config = dict(
    n_kv_head=8,
    norm_place='pre',
    optimizer='muon_variant',
    lr_mult_down=0.7,
    beta1=0.93,
    decay_shape='pow',
    dataset='wikipedia_en',
)
Each number is 128 + 32 x the weight over its row's rms, rounded and kept within 0 to 255. Layers, rows and columns count from 0. The size above them is the row's rms in percent of the matrix's.

# layer 3 MLP down (transposed), 1024x256, rms 0.0929, rows 815-914, columns 0-31
size [ 25  26 103 117 116 110 108 102 102 109 106 106 105 108  38 103 104 110 107 102  24  34 104  98 105 107 101 109  98  98 107 106  29 108 101 110 108 113 107  21 101 113  23 109 107 109 109 107 104 113 102 109 110 109 116 108 106 113 107 105 104 108 102  24 104 101 110 104 102 107 110 108 106  91 102  96  25 101  98 112 109 108 102 109 108  93 109 104  97 107 106 104 102 103 108  99 106 109 101 104]
[[132 190 101 150  71 119 170 149  93 106 113 112 137 112 130  72 141 109 160 148 124  94 123 135 116 128 181 175  99 124  93 143]
 [110 174 126 101 127 137  51 164 106  90  65 157 106 151  94  64  62 135 149 146 154 131  98 121 141 172  48 117 144  91 144 144]
 [130  92  92 156 101 100  59  85 144 139 124 135 140 117 106  79 170 136  93 111 123 159 125 135 137  64  97 118  49 112  96 143]
 [156 139 101 150  99  56 135 127 129 144 103 154 119 128 132 122 152 144 144 112 164 140  86 161 127 118 149 115 120 104  93 109]
 [121  95 160  38 104 161 155 122 107  93  88 110  96 165  93 142 162 119 141 125 149 128 123  87 121 137 154  97 153 169  99 173]
 [143 138 120  91  79 173 162 138 132 122 141 106  96 123 140 131 133 165 232  84 115 106 128 126 116 144 124 123 193 100 127 108]
 [123 158 123 134 138 190 154 141 228 128 122 128 142 124 126 151 108 157 130 148 115 174 146  99 102 137 119 144 129 184 179 105]
 [118 116 134 125 138 119 119 114 150  90 125 119  63 152 189 154 124 175 126 166 119 107 228 166 106 108  81  88 165 166 105 130]
 [112 101  94 163 107 143 175  81 120 182  97 105 125  71  95 187 161 125 159 181 105 153 159 158 164 126  92 198 150 142  89 165]
 [154 117 186 136 102 138 155 108 187 150  83  96 125 135 133  39 133  60 131 150 127 168 145 158 192 125 105  94 143 149 164  77]
 [107 102 100 174 112 131  91 124 110  73 136 117  70  90  98 130  99 111 121 144  94  98 129 191 129 105 183 136 120  75 212 172]
 [117 132 188 120  39 112 118 109  95 168 138 122 118  85 158  81 117  48 116 119 128 191 109 109 123  65 128 135 113 110  99 143]
 [109 146  86 112 137 160 121 158 109 100 103  73  92  82 106 112 101 191 107 132 126 109  98 122 138 131 160 145 164 126 181 108]
 [144 133 123 144 115  83 155 148  62 131 105 134 144 136 124 100 108 143 100  76 189 142 157 104 134 190 125 165 106  87 139 132]
 [ 90 148 136 124 140  77 188 133 112 106 122 121 107 115 210 147 146 164 117  66  84 173 129 132 104 116 142 121 110  99  97 101]
 [162 107 157  83 147 136 140 126 142 148 147 118  89 119 150 130 105  87 136  86  61 116 182 136  68 163 141 105  43  90  99 176]
 [115 158 168 159 134 103 117 164 128 135 100  86 187  95  94 135 154 146 146  95 123 157 110 150 141  62 107 123 174  82 127 156]
 [136 133 192  97 100 132 133 113  83 116 193 110 107 120 117 110 128 117 126 107 139 159 143 167 163 153  95 142  88 128 106 125]
 [148 141 125  93  67 156 162  94 184 113 161 104 128 160 111 115 103 168 123 141 105 133  83 167 195 119 154 138  61 181 135  79]
 [148 120 107 151 101 167 134 154 147 186 143 113  36 172  96 140 114  62 164 186 105 138 121  98 147 165 113 135 102  85 101 159]
 [101  95 116 149 145 113 168 149  96 134 145 103 136  85 125 164  46 113 161 197 112 146 145 143 137 114 183 164  80 139 114 152]
 [ 82 118 160 168 116 138  90 133 128 137 115 187 174 187 113 117 150  88 143 164 133 155 113 118 104 117  93 142 142 134 145  93]
 [129 178  73 119 131 182  85  93 104 204 153 142 125 108 101  68 169 159 133 170 123 160 116  99 121 195 125  99 118 178  72 119]
 [ 78  92 144  99 118  68 122  87 108  85 145 124  91 174 124 107 100  85 118 109  68 159 125  76 168 139 100  94  92  86  67 107]
 [ 90 117  93 130 100 179  82 135 125 137 134 157 176 114 197 154 118 125 159 180 117 114 130 176 158 146 122 111 160 125 161 161]
 [187 133 104  91 118 165 137 112 122 129 120  74 159 142 151 105 180 165 132 126  94 147 161  95 103 115 133  74 131 137 111 127]
 [119  62 118 129 143 173 158  86 141  87 101  84  52 133 170 138  95 132 141 149 130 184  96 118  76 113 151 113 135  89 109 147]
 [191 160 150 174  88 176 104 154 134 108 164 152 131  75 141 132 158 133 133 177 159 155 106 115 140 103 205 116 114  60 160  80]
 [120 179 130 165 133 127 143  98 131 133 134 123 133 120 159 123 154 101 149 188 115  79 149 159 142 121  77  85 175 130 155 178]
 [126 196 152 108 151 145 141 151 125  83 165 160 129 102 100  73 149 114 111  94  80  74 104 128 142  80 126 163 138 165 153 212]
 [100 119 118 163 124 130 128 155 132 178 133 135 128 132 106 180 158 165  93  58 165 120 154  85 104 125 137 117 178 130 106  84]
 [105  79 140 140 116 142  89 172 131 128 170 157 192  85 148 113 134  68 119  94 110 227 169 141  94 193 103 141 149 120 113 147]
 [110 119  68 169 130  98 115  79 107 169  99 128  86 103  50  83  92 132  84  92 113  63  92 149 185  97 140 123 117 137  88 127]
 [140 115 135 130 144 108 106 113 161 109 142 129 148  89  96 201  87 184 153 145  94 166 106 136 107 124 115 120 124 161  89 193]
 [189 148 158 121 111 134 128 103 123 129 122 153 112 164  88 177 118 129 138 154 135 101 146 118 133  96 107 223 157 114 115 138]
 [ 70 104 142 121 160 106 159 122 154 163 123 142 121  77 119 123 151 130 152 122 141 132 118 111 119 125 110 102 157 167 110 176]
 [174 125  97 129  64 113 146 125 131 134  93 175 132  81 103  65 156 140 133  81 185  64 139 150 134 140 139 176  77 135 136  99]
 [ 79 179 153 132 167 140 184 107  93 187 146 128  97 191 152 123 180 103 126 173 136  67 152 149 126  99  97 134 188 135 178 152]
 [142 105 105 182  56 117  74  49 114 149 135 119  97  95 103  30 116  64  72  46 116 179 116 113  82 111 166 130 150 153 155 121]
 [111 155 128 151  84 136  65 170  71 151 173 117 156 164 138  66 127 116 129 107 123 147  91 108 175 147 147 144 109 119 131 108]
 [110 127  98 129 130 150 165  47 127 204  83 115 120 135 181 104 136  98 132 129 142 141 194 116 114 119 158 116 134  79 153 129]
 [123  99  72  97 108  76 127 183 146 101 160 191 153 120 166 103 170 117 101  86 158 131 135 112 146  96 200  85 137  99 142 169]
 [138  84 112  94 149 152 131 169 137 147 166  99 133 102 116  93 157 113  97  61 147 148 127 150  96  78 172 117 141 184  99 139]
 [156 173  72 126 193 114 105 132 102 117 108 143 109 111 165 173  95 103 140 153 106 107  72 164 155 153 113  66 126 163 119 104]
 [148 121 147 109 154 122  57 132 113 128 131 151 175 124 141  83 103 131  94  92 177 103 151 147 111 143 180 187 106 179 218  98]
 [130 141 115 174 114 144 144 209 149 137 148 159  94  97 128 110 138  77 132 107 147 132 138 117 172 109 142 162 113 111 107 131]
 [106  75  86 127 158 135 139 134 133  91 190 156 120  87 109 137  98  98 133 159 108 153 142 164 102 147  84 153 148 105  63 159]
 [135 176 172 166 131 149 157 146 137  84 154 123 142  55 151 154 122 177 142 100 117 170 114 160 160 110 136 134  91  75 135 167]
 [ 95 165 180 167 125  97 167 101 143  82 141 120  80 109 138 147 129 158 116 103 122 141 153 180  41 136  95 146 111 169  87 155]
 [125 134 111 129 133 133 106 101 109 173 183 172 109  73 131 119 127 131 104  97 154  88 129 174 106 162 198 122 118 169 174 107]
 [102 157 127 165 175 151  65  89 148  90 128 182 181 116 111 159 109 173  97 124 116 160 153 191 117  88 148 138 148 139  92  82]
 [129 128 101 139  89 128 107 140 207 145 159 126 118 159 116 116 139 118  83  91  94 113 109 130 137  76 121  82 158  78 133 107]
 [134 109 145 156 142 147 160 213 197 117 103  56 128 152 112 138 165 106 109 117 116 166 161 144 129  64 148 101 182 207 157 140]
 [ 95 158 127 147 190  87 152  74 131 175  88 168 131  97 138 122 114 119  95 146  41 150  98 128  75 160 111 125  77 151 178 127]
 [147 141 129 105  76 177  83 117 116  89 188 102 159 144 106 167 148 118 145 156  81  83  87 121 135 128 136 109 149 106 153 159]
 [137  61 129 141 167 128 174 112  96 173 139 156  62 138 104 111 150 149 117 157 149 157 154 145 156 131 119 148 103 200 110 123]
 [ 85  97 183 178  95  87 117  95 176  77  83 136 120 123 151 125 106 238  51 121 143  97 144 143  73 134 140 124 121 132 113  95]
 [100 186  88 164 133 123 137 162 135 115 185 157 155 112 132 151 111 186 163 127 121  91 133 159 135 163 126 134 145 125 118 143]
 [156 141 117 116 108 135  80 114 120 128 151 115 154 120 173  91 159 109 126 150 125 100 132 107 141 236 142 132 147 137 130 144]
 [132 153 172 162  89 157 141 216 108 107 128  59  40 146  60 136 101 151 145 151 129 162 113 155 138 111 120 109  93 108 133 130]
 [107 168 118 145 151  77  94  91 114 117 143 145 159 112 148 166 152  85 143 127 108 104 142 126 111  81  57 126 126 143 130 143]
 [123  76 152 154 109  86  91  74 102 147 195 130  79 127  90  87 142  94 115  92 133 178 121  85 116 130 100 123  99 125 134 128]
 [ 64 156  94 118  83 156  95  88 110  51 163 147 139  82 151  90 140 142 154 142 183 118  61 135 149 153 188  87 164 202 159  64]
 [102  87 122 203 110 155 129  98 159 102 104 106  91 152 128  96 160 132 178 150 156 155 179 175  99 120 128  95  96 169  63 151]
 [141 105 161 123 137 186 122 141  94 191 121 142 124 146 150 188 109 161 138 140 135  78  93 138  84 140 167 154 114  85 120  64]
 [185 109 187 157 166 112 105 160 120 106 134 124 133  89 164 139 103 109 129  83 117 133 117 164 150 130 115 120 107 115 148 130]
 [119 117 154 117 131 122 141 143 127 128 110 209 130 163 167 173 145 129 134 124 146 150 125 180 104 127  95 130  58 125 156 171]
 [143 176 105 124  88 178 149  97 112 155 124 129  89 128 186 109 103 135 134 115 141 141 114 144 134  81 166 179 154  87 155 127]
 [132 148 121 124 102 138 106 119 185 116 152 119  68  82 128  49 106 128 164 108 144 207 115 112 136 116 140 124 184 150 176 157]
 [115 153 125 109  72 125 146 128 119  46 135 114 138 101 144 135 135 141 123 118 124 118 156 102 134  95  87 168 182 115 137 123]
 [137 104 103 140  88 174  68 121 112 172 101 109 147 150 138 130 111 123  77 113 141 108 134 148 123 169 103  73 121  97 150  96]
 [148 133 137  95 110 100 201 109 120 134  64  90 127  89 112  97 111  36 116  99 137 139  85 114 107 117 113  81 141 108 207  55]
 [134  88 136 114 117 188 164 105  75  64 101 104  90 120 125 134 112 126  83 127 124 108 135 161 119 135  79 112  98 168 114 137]
 [122 112  84 155 118 185 113  67 118 151 106 134 169  85 137  89 195 114  90  63  90 166 115 143 137 103 117  80 145  92 136 118]
 [ 98 163 138 180 115 109 105 142 117 146 131  97 148 102 156 131 107 130 119  81  62  98 105  51  85 172 112 122  90 173 130 166]
 [ 79 137  89 183  68 138  98 131 120  95 155 167 145 115 143 156 183 137  91 158 151  38 153 152 138 176 124 124  43 112 135  81]
 [ 55 139  59 147  70 113 108 146 167 126 116 153 129 109 147 128 138 177 144 166 135  68  91 171  77 129  83  97 104  63 157  83]
 [103 166 159 203 143 117  94 108 118 134 141 133  78 110 148 137 119 158 107 165 139 150  96 151 103  50 119 202 177  68 156 132]
 [109 125 110 171 146 139 144 104 188 111 157 171  90 116 136 142  91 127 113 127  82 118 166 103 109 149 126 127 164 130 114  94]
 [115 154 127 128 110 168 143 165 118 193 168 140  98 117 141  97  79 112 116  98 174 146 143 164 130 190 172 198 104 151 129 110]
 [130 132 109 143  95 143 124 125 156 160  69 127 154  95 148  94 165 100 128 156 104 100 110 113  49 159  80  76 118  80  57  75]
 [ 67 103  77 129 197  87 116 115 179 126 158 166 162  74 163 173 101 129 102 140 121 161 105 154 153 123 173 172 131 106 151 143]
 [ 97 174 124 135 185 123 123 162 152 132 121 145 115 146 130 138 125 117 168  97  81 157 157 116 135 132 168  86 127 132 133  96]
 [ 98  62 162 115  90 133 138 156  97 131 161 147 173 142 131 132 104 121  91 191 126  74 181 146 116 125 154 106 102 116 179 156]
 [132 100 179 185  90 162 161 120 121 108 109  94 108 150 129 106 119 119 107  89 110 197  89 147 113 172 157 125 131 119 150 159]
 [154 121 101 161  86 156  74 119 165 120  90 161 120 122 146 119  84  87 111 112 121 103 152  94 166 125 129 129 105 139 117 165]
 [131 156 164 133 112 139 211  99 167  62 147 167  90 117 104 149 140  80 142 169  96 196 109 151 123 121  70 110 150 108 124 154]
 [ 77  91 122 187 137 139 101  87 159 115 125 159 140 170 209  97  94 136 185 171 125 165 138 147 111 127 154 123 150  77 156 182]
 [135 133 144 113 106 153 140 161 104  96 112 123  63  93 152  82 165  97 148  96 134 110 123 163 109 128  73  81 144 109 134 110]
 [ 81 103 148 138 140  76 144 117  68  87  84 137  90 141 156 133 138 151 153 142 154 147 192 143  95 119 127 166 103 190 163 167]
 [150  61 106  96 155 133 115  70 161 133  97 113  76 138 122 125 177 172 141 157 119 141 134 128 113  81 159 115 125 161  63 154]
 [ 98  80 128 128 101 175 125 161 187 111 149 105  72 107 146 120  86 101  93 161 145 152 121 183 151  96 100 149 151 123  41 135]
 [115 123  84 152  76 140  94 147 117 132 142 131  72  98  69 185 157 103 143 114 159 147 187 175 137  97 112 140 108 142 127 159]
 [ 50 133 178 131 138 156  93 131 110  83 113 133 158  98 143 120  87 147  88 161 126 170 120 168 144 122 114 151 111  97 174  84]
 [142 192 124 106 112  70 167 183 123 127 138 149 130 153 131 166 105 112 155  87  91 133 148 141  63  71 121 153  74  79 139 158]
 [188 101 123 129 136 134  62 115  95 101 117 106  99 132  62  81 120 105  89 140  74 166 123 137  98 103 132 122 133 138  95 106]
 [142 113 162 132  82 135 142  98 189 138 202  81 130 168 131 148 135 113 136 211 151 142 155 131 156 103  85 147 195 177 110 154]
 [131  86 115 105 135 130 137 155 121 122  94 102 128 115 136 137 170 107  94 165 136 151 202 150  89 171 154 106 159 114 202 182]
 [131 118 150  77  99  98 188 127 122 186 165 103 156 160 125  71  72 153  92 155 112  98 125 129 192 128 104  75 198  94 116 141]
 [ 98 117 123 159 132 129 142 205 147 117 110  85  74 102  73 122 144 101 168 133 158 119 157 156 151 104 106  86 127  98 146 121]]
# layer 3 MLP up, 1024x256, rms 0.244, rows 816-915, columns 0-31
size [ 16 109 124 112 106 112 102 102 108 107 105 109 110  23 108 106 108 105 104  17  21 111  99 110 101 100 106 104 101 105 103  18 108 108 107 108 104 111  14 103 112  13  98 109 106 115 111 109 113 101 110 108 106 116 104 105 115 108 110 114 102 106  16 104 104 116 102 103 108 111 112 106  82 113  87  15 103  97 121 101 107 107 117 105  93 104 102  91 115 103 103 105 100 107 103 111 111 103 103 103]
[[172 102 135 102 157  95 162 174  95 121 112  57 102 120 146 124 182 105  94  68 159 201  98 140 106 100 173 125 102 140 111 101]
 [161 145 122 112 101  59  89 118 116 137  95  93 136 157 120 118  72 111 173 132 133 177 132 136 169 138  97 115 137 119 144 164]
 [104 158  98 109 145 145 191 103 138 165  86 109 113 151 101 167  64 118  84 105 161 174 179 109 176 113 141 149 161 154 112 156]
 [151 110 106  99  99  52 123 116 111  83 181  98  67 107 164 149  91 149 121 114  97 146 156  88 134 110 123  85 109 196 118 120]
 [180  57 120  80 164 111 120  90 109 130 137 120 136 139 190 162 148  84  65 133 127 132 136 141 169 112 208  46 107 202 131  98]
 [125 136 140 155 109  84 104 187 139 133 134 103 153 174 107  98  89 125 178 148 186 159  69 106  87  73 160 136 104 126 104  88]
 [109 111  91 146 145 148 166 113 184 153  86 142  98 161 169 141 139 192 164  98 138 127  86 121  84 140  76 144 117 117 145 167]
 [115 135 119 138 151 163 101 153 148  91 109 154 135 180 124  78 144 150  68  77 135 104 141  98 111 182 108  93 154 116 103 123]
 [168 131 117  83 143  71 133 168 150 180  87 155 120  90 115 138 105 106 204 131 129 147 160 109 152 140 124 146 112  77 124 108]
 [141 186 119 123 140 122 165 106 132 144  97  80 173 122 106 140 160  95  63 105 205 176 118 139 114 171 106 147 115 171 110  85]
 [199 176  95 134 130 156 184 125  78  92 123  97  99 154 122 170 140 188 167 136 134 134 108 175  87  86 163  97  97 133 108 167]
 [136 122 195 141 157 132 120 131 121 154 148 179 147 106 125 162 158 104 119 139 195 120  72  92 131 116  92 114  98 172 138 116]
 [128 131 106 114 141  92 146 175 166 147 159 112 163 148  86  89 137 122 100  80 136 126 143  70 153 121 110 103 128 101 124  64]
 [144  99 113  75 131  89 175  91 119  70 108 109 124  92  71 128 139  87 144 152 143 152  84 136 131  97 172  93 142 155 151 125]
 [172 124 112 102 165 146 134  79 172 105 143  60 143 110 132 152 131 151 157  89 146 134 143 110 130 135 135  82 144 144 155 110]
 [170  96 132 112 162 152 151 150  98 108 161 137 114  99 146  85 148 169 145 174 163 132  78  95 137 162 107 100 140 133 157  68]
 [115 135  84 122 158 160 147 115 147 102  69 166 151 145 146  85 117 170 117 121 123 142 177 101 115 123 133 135 120 109  61 157]
 [155 143 142  85 143 136 120 130 133 114 156 143 161 133  82 156 120 126 129 117 160 192 137 154 173 100  81 190  47 115  85  98]
 [ 96 155 187  52 172 135 162 181  85 177 148  74 101 128  92  95  83  83  91 113 137 142 101 156 125 175 184 140  85  99  41  94]
 [148 151 173  87 152 114 152 109  98 168 148 173 124 123 105 149 231 160 112 117 158 148  85  97  93 115 159  87 143 160 118  80]
 [ 62 105 170  89 169  60 143 141 109 131 146  80 130 156  94 123 150 121 134  72 178 162 108 145 171  62  91 163 144 134 117 131]
 [152 125 132 194 208 124 117 121 121 171  64 156 146 122 211 166 146 137 115 121 133  99 111  99 142  45 155 127 136 163 106 183]
 [138 169  90 124 120 123 163 125 140 138 136 147 169 135 109  71 132  84 144 109 158 160 165 138 106 153 144 197 166 134 106 122]
 [131 142 116 106 121  61 161 125  91 124 122 149 103  71 157 139  95 111 113 187  63 154 103  96 182 106 138 139 244 163 144 124]
 [180  96 145 179 191 108 106 127 147 135 150 106  93 109 115  97 134 158 202 105 152 123 104 105 123 133 137  98 173 173 125  99]
 [120  88  69  77 147 124 172  97 151 125 153 102 193 119 133 158 163 143 140  77 170  70 108  95  53 170 148 148 122 140 160 149]
 [112 138 157 143 147 149  76 113 156 116 170 130 127 180 158  99 139 127  74 123  61 114  90  94 139 140  87  74 167 136 182 150]
 [115 106 178 131 108 135 124 103 107  45  94 152 119 185 139 177 165  96 135 125 135 126 119  97 169 144  88  75 135 127 150 153]
 [132 131 141 161 106 131 137 163 141 130 178 119 125 111 112 162 147 157 142 131 132 175 106  66 179 129 145 121 107 111 114 108]
 [206 132 119 148  48 151 114 146 130 139 111 139 164 179 131 128 153  64  98 158 135 103 101  79 123 101 122 130  59 171 116 154]
 [121 169 130  89 140 141  56 132 136  78  86 145 138 141 147 114  64 129 187 125 109 156 150 125 163 163 135 201 114 125 130 156]
 [ 71 124 178  51 139 137 115 113  85 125 135  78  88 127 167 124 104 119 119 168 158 103 145  69 172 146 168 132 128 125 139 131]
 [ 81 143 150 126 134 113  81 143 109  71 148  72 168 133 163 111  92 134 131 139 153 114  90 121 130 136  96  97 137 137 212  57]
 [ 99 177  91 153 142 176 166 164 105  88 117  92 128 128 134 102 154 156 154 122 181 153 140 178 111 126 168 132  88 152 158 131]
 [122  96 140 103 150  70  94 110  95  93 165 127 147  74 123 172 148  95 123 188 141 136 117 145  86 124 118 101 149 142 138  95]
 [112 122 138  68 122 141 127 145 149 120 120 142 119 135 155 149  79 127 155 136 131 131 127 147 143  82 174 166  97 103 123 156]
 [132  83 112 152 145 129 140 207  98  74  88  98 150 130 124 124 103 163 155 105  94 176 159  80 118 163 170 148 115 174 151  66]
 [122  92 112 122  85 105 129 107 140 128 105  77 148 137 184 125 168 114 114 147 121 153 125 145  99 105 162 129 120  81  81 117]
 [174 146  96 103 135 124 142  85  85  63  92 149 137 150 158 107 128 121 114 151 128 170  81 145  93 117 162 159 196 164 124 122]
 [ 96 102 102 112 135 134 200 169 163 138 177 116 128 158 171 159 177 165 129 149 121 149 172 137 148 115 116 213 193 134 183 181]
 [ 86 195 110 154 107 121 133 162 120 131 157  42 119 145 109  80 190 113 132 142 154 126 121 106 111 168 123 135 107 143 135 169]
 [120 132 163  88 124 119 101 142  92 153  98 123 103 209 110  78 146 105 117 132 141 109  53 112 151 126 108 130 138 115 152 131]
 [ 83 111 122 135 100 131  90 138 130  73  57 132 172 180 124  96 110 148 181 123 142 178  87 122 129  98 146 104  96 102  91 190]
 [141 126 140  95  96  84 121 102  72  95 147 132 119 129 110 143 101 127 117 107  98 152  67 160  63 121 108 130 160 101 150 160]
 [126 137 122  67 174 128 145  88 142 115  94 134  78 123 148 110 107 196 203 117 151 144 110 153 116 113 162 119 123 125  94 124]
 [201 131 113 161  98 113 123 191 100 114 138 135 115 147 178  95 163  90 147 111 150 118 161 127  94 174 138 121 102 128  83 147]
 [123 136  97  76 164  73 126 121 173 105 136 148 119 188  81 121  95 128 143 103 133  80 148 148  50 158  93  67 167 113 132 178]
 [107 115 144 129 187 175  88 140 183 146 133 150 156 122 148 113 115 113 175 116 116  81 135  64 127 169 108 186 123 206 149 165]
 [141 136 139 189 125  79 144 187 112 103 143 111 149  68 136  71 132 133 189 139 128 142 124  72 133 107  94 150 150 168 102 200]
 [165 163 178  98 120 172 152 150 144 129 102 128 123 107 147 116 138 108 139 117 197  84 136 130 161 129 130 153 137 142  98 132]
 [ 92  90 101 132 150 127 200 115 107 130 132  95 111  95 120 143 111 146 122 119 103 177 145 101 133 164 106 155  87 165 126  90]
 [135 132 175 169 131  84  59 105 150 112  92 142 104 133  87 148 141 211 197 109 144 173  87  70 150 156 102 101  83 163  72  81]
 [125 153 114  71 140 167  92  97  70 113  83 165  92 116  58 126 123 146 112 109 142 104 139 145 120  99 152 158 149 184 150  79]
 [159 129 130 102 161  91 113 165  79 150 116 129 198 146 114  88 151  99  65 128 156 137 115  91 129  71 137 141 114 162 138 122]
 [ 71 166 126 158 141 132  79 135 109 111 154 145 146  73  88  92  68  88 152 105 115 108  77 134 122 128 113 149 167 141 142 172]
 [152 127 125 141 118 134 179 139 136 193  95 110 124 145  82 215 135  76 167 116 107 109 105  60 125 102 188 128  55 101  88 116]
 [120 108 167 103 136 158  95 104 127 154  97 181 165 119 126  97 116  35  99 162 100 115 138 161  77 106 152 126 206 121 108 131]
 [181 153 112 191 104 129 130 133 105  58 104 123 128 142 153 125 109 149  96 113 144 148 108 123 104 103 104 100 178  78 179 171]
 [111 148  77 134 130 157  98  69 106 188 139 124 116 143 173 155  85 120 124 139 177 121 159 105 138  48 109 118 116 142  97 131]
 [151  83 118 143  85 145 110 178 176  84 153 118 154 129 180 141  79 125 119  83 130 141 156 116 140 151 127 217 108 163 140 156]
 [141 165 186 147 163  95  99 218 130 170 101 123 137 140 122 157 165 119 117  94 128 140 101 124 157 109 145 143 120 115 150 155]
 [147 148 148 135 111 101 125 184 159  99 114  86  96 142 125 133 139 107  96 124 146 120 200  55 180 112 134 165 133 177 154 159]
 [110 132 145  37 149 115 175 153  88 163 115  77 149 179  60 140 140 161 150  91 108 147  74 160 170 120 128 115 123  93 163 139]
 [130 157 162  74 168 101 110 108 116 131 171  99  86 131 115 140 129 189 187 147  95  77 137  90 114  82  94 213 141  85  87 119]
 [ 81  87  92 112 134  87 141  91 135 166 165 132  67 102  86 154 156 172  94 171  80 117 150  67 143  70  55 189 154 121 134 101]
 [133 190  80  89 176 108 196  78  96 145 102 113  97  62 106 101 134 113 142 108  80  77 140 113 145  95 138 126 138 145  89 163]
 [106 147 157 205 138 122 184 111  84 155 149 158 126 142 154 186 177 129 143  76 166 184 195 139  76 106  92 108 128 171 139 174]
 [127 156  98 165 155 165 119 121 159  73 105 134  76 146 133 161 155 131 168 137 147 152 105 132 123 101 104 148 117  95 150  90]
 [132 195 127 142 152 139 157 153 173 131 129 101  82 175 129 200 103 113 118 127 120 171  68 102 107  52 166 119  90 151 221 188]
 [ 72 100 115  58  79 178 152  36 111 153 139 129  86 156 155 198 131 135 113 144 119 113 118 163  77 116 146 110 106 134 154 118]
 [132  72 144 189 145  91 137 148 131 125 135  97 125 162 147 140  86 139 107  97 116 141 141 115 174 134 133 134 129 122 156 159]
 [ 99 113  79 125 131 127  90 161  90 141 127 129  96  76 123 115 150 115 149  90 111 164 119 105 116  97 170 174  87 200 135 137]
 [117 131 108  95 151 198 168 116 100 105 117 116  70 170 149 113 120 117 137 108 118 123 209 151 125 102 179 142 110 107 144 144]
 [ 82 154  59  88 141  86 121 110 143  83 144 126 108 136  56 102 137 164 121 183 124 160 173 166 129 103 121 111 138  97  65  91]
 [105 158 143 111  52 166 133  98 142 105 158 107 143 111 138 118 113  96 121 187 120  37 138 180 155 169 139 119 105 106 184 132]
 [123 107 185  94 135 110 141 156 109 117 142  92 117 168 201  78 170 129  99 101 111 108 100 105  61  97 137 143  98 120 133 147]
 [135  74 134 130 136  63 131  73  89 149 112 190  94  80 152 134 117 151 123  99 116 108 104 120 123 126 159 160 154 114 165 101]
 [116 167 156 118  84  66  78 146 135 136 100  77 100 142  42 131 152 140 160  74 150 146 160 114 128  92 133 206 111 145 203 113]
 [ 49 112 110  91 146  61 156 124 130 140 164 128  75 181  94 112 106 121 123 135 126 133 158 150 157  94  68 141 158 116 147 118]
 [160 118  92 107 140 151 145 154 125 107 110 141 107 135 123 140  94  75 165 153 157 123 178 133 118 102 177 160 125 150 120  97]
 [116 177 191 101 133 110 148 150  94 118 154 166 122 155 111 165  95 147 130  84 107  71 180 136 180 109 144 101 158 136 125 135]
 [119  38  90 181 132 101 141  78 129  79 204 180 125 167 142 180 166  95 132  92 141  94 160 154  94 103 100 140 155 110 144 128]
 [121 125 166  78 104 100 111 149 101 140 131 132 162 117 100 130  95 113 151 102 129 150 129 114 109 149 155 151  87 103 137 145]
 [116 114  85 129 161 133 165  56  61  87 139 100 117 114 140 123 122 202 165 120  52  91 119 140 134 101 170 174 135 122  86 176]
 [111 109 140 110 162 108 168 133  96 129 159 128 102 112 132 175  84 147 123 139 185 149 158 163 140 141 116 176 136 127  85  93]
 [110  74 108 152 118 181 120 116 115 133 167 113 166 151 108 122  99 150 153  87  78 110 149 116 146 118 153 118 128 176 139 168]
 [137 105 114 132 125 111 130 143 181 104  89 170 164 138  82  91 118 125 187 135 135 164 118 129 174 122 123 111 131 134 174 128]
 [159 136  76 115 128 138 123 143 107 120 146 152 142 153 137 126 121 113 167 129 178 149 100 109 111  90  86 170 105 152 137 121]
 [136 127  45 119 139 126 156  98 153 162 138 160 121 177 145 106 179 102 146 148 130 114 119 111 184  41 144 176 196 112 145  43]
 [ 80 154 133  86 123  79 110 145 117  79 135 115 121  99 114  67  77 127 137  97 121 142 122 139 193 158 123 103  72 126  93 120]
 [132 200 125 110 140 108 113 122 131 108 116 140  91  95  81  85 145 123 108 114 121  58  87  82  92  73 101  67 127 135 148 121]
 [126 153 161 127 182 155 123 120 123 161  88 115 157 150 167 162 112  92  91 122  83 184 132 148 116 100  68 126  90 132 147 126]
 [154 138  66  82 138 108 112 114  95 152 102  92 153 146 140 119  69 107  82 105 138 131 123 113 142 129  83 110 176 102 158 109]
 [116 149 192 136 150 126 120 117 114 192 142 177 113 156 146  75 189 101  84 149 147 127  66 158 149 107 111 151  75 142  94 160]
 [152  86 126 140 101 129 123  91 141 135 144 105  83 138  99 177 181 123 153  43 147 163 158 112 139 107  60  74 131 105 154 141]
 [141 208  72 140 159 117 132 105 124  65 109 119 108 140 166 119  88 152 140 161 164 147 144 133 137  86 111 104 165 138  83 142]
 [124 130 138 145 147 137 103 121  91 100 126 210 106 112 170 126 124 133  56  63 101 132  69 125 186  97  80  82 134  65 108  84]
 [160 171  95 156 148 166  88 147 110  95  55 165  88 168  93 157 141 111 151 133  83 174 100 104 196  70 119  93 162 138 183 162]
 [173 123 136 155 107 119 128 179  89  71 139 126 181 144  80 152 176  68  49 137  88  60 128 159 119 123 156  76 106 109 148 158]
 [150 113 123 131 113 139 157 110 132  95 135 151 141 102 136 112  96 131 106  96 180  82  48  98 130  98 108 154 158 123 132 123]]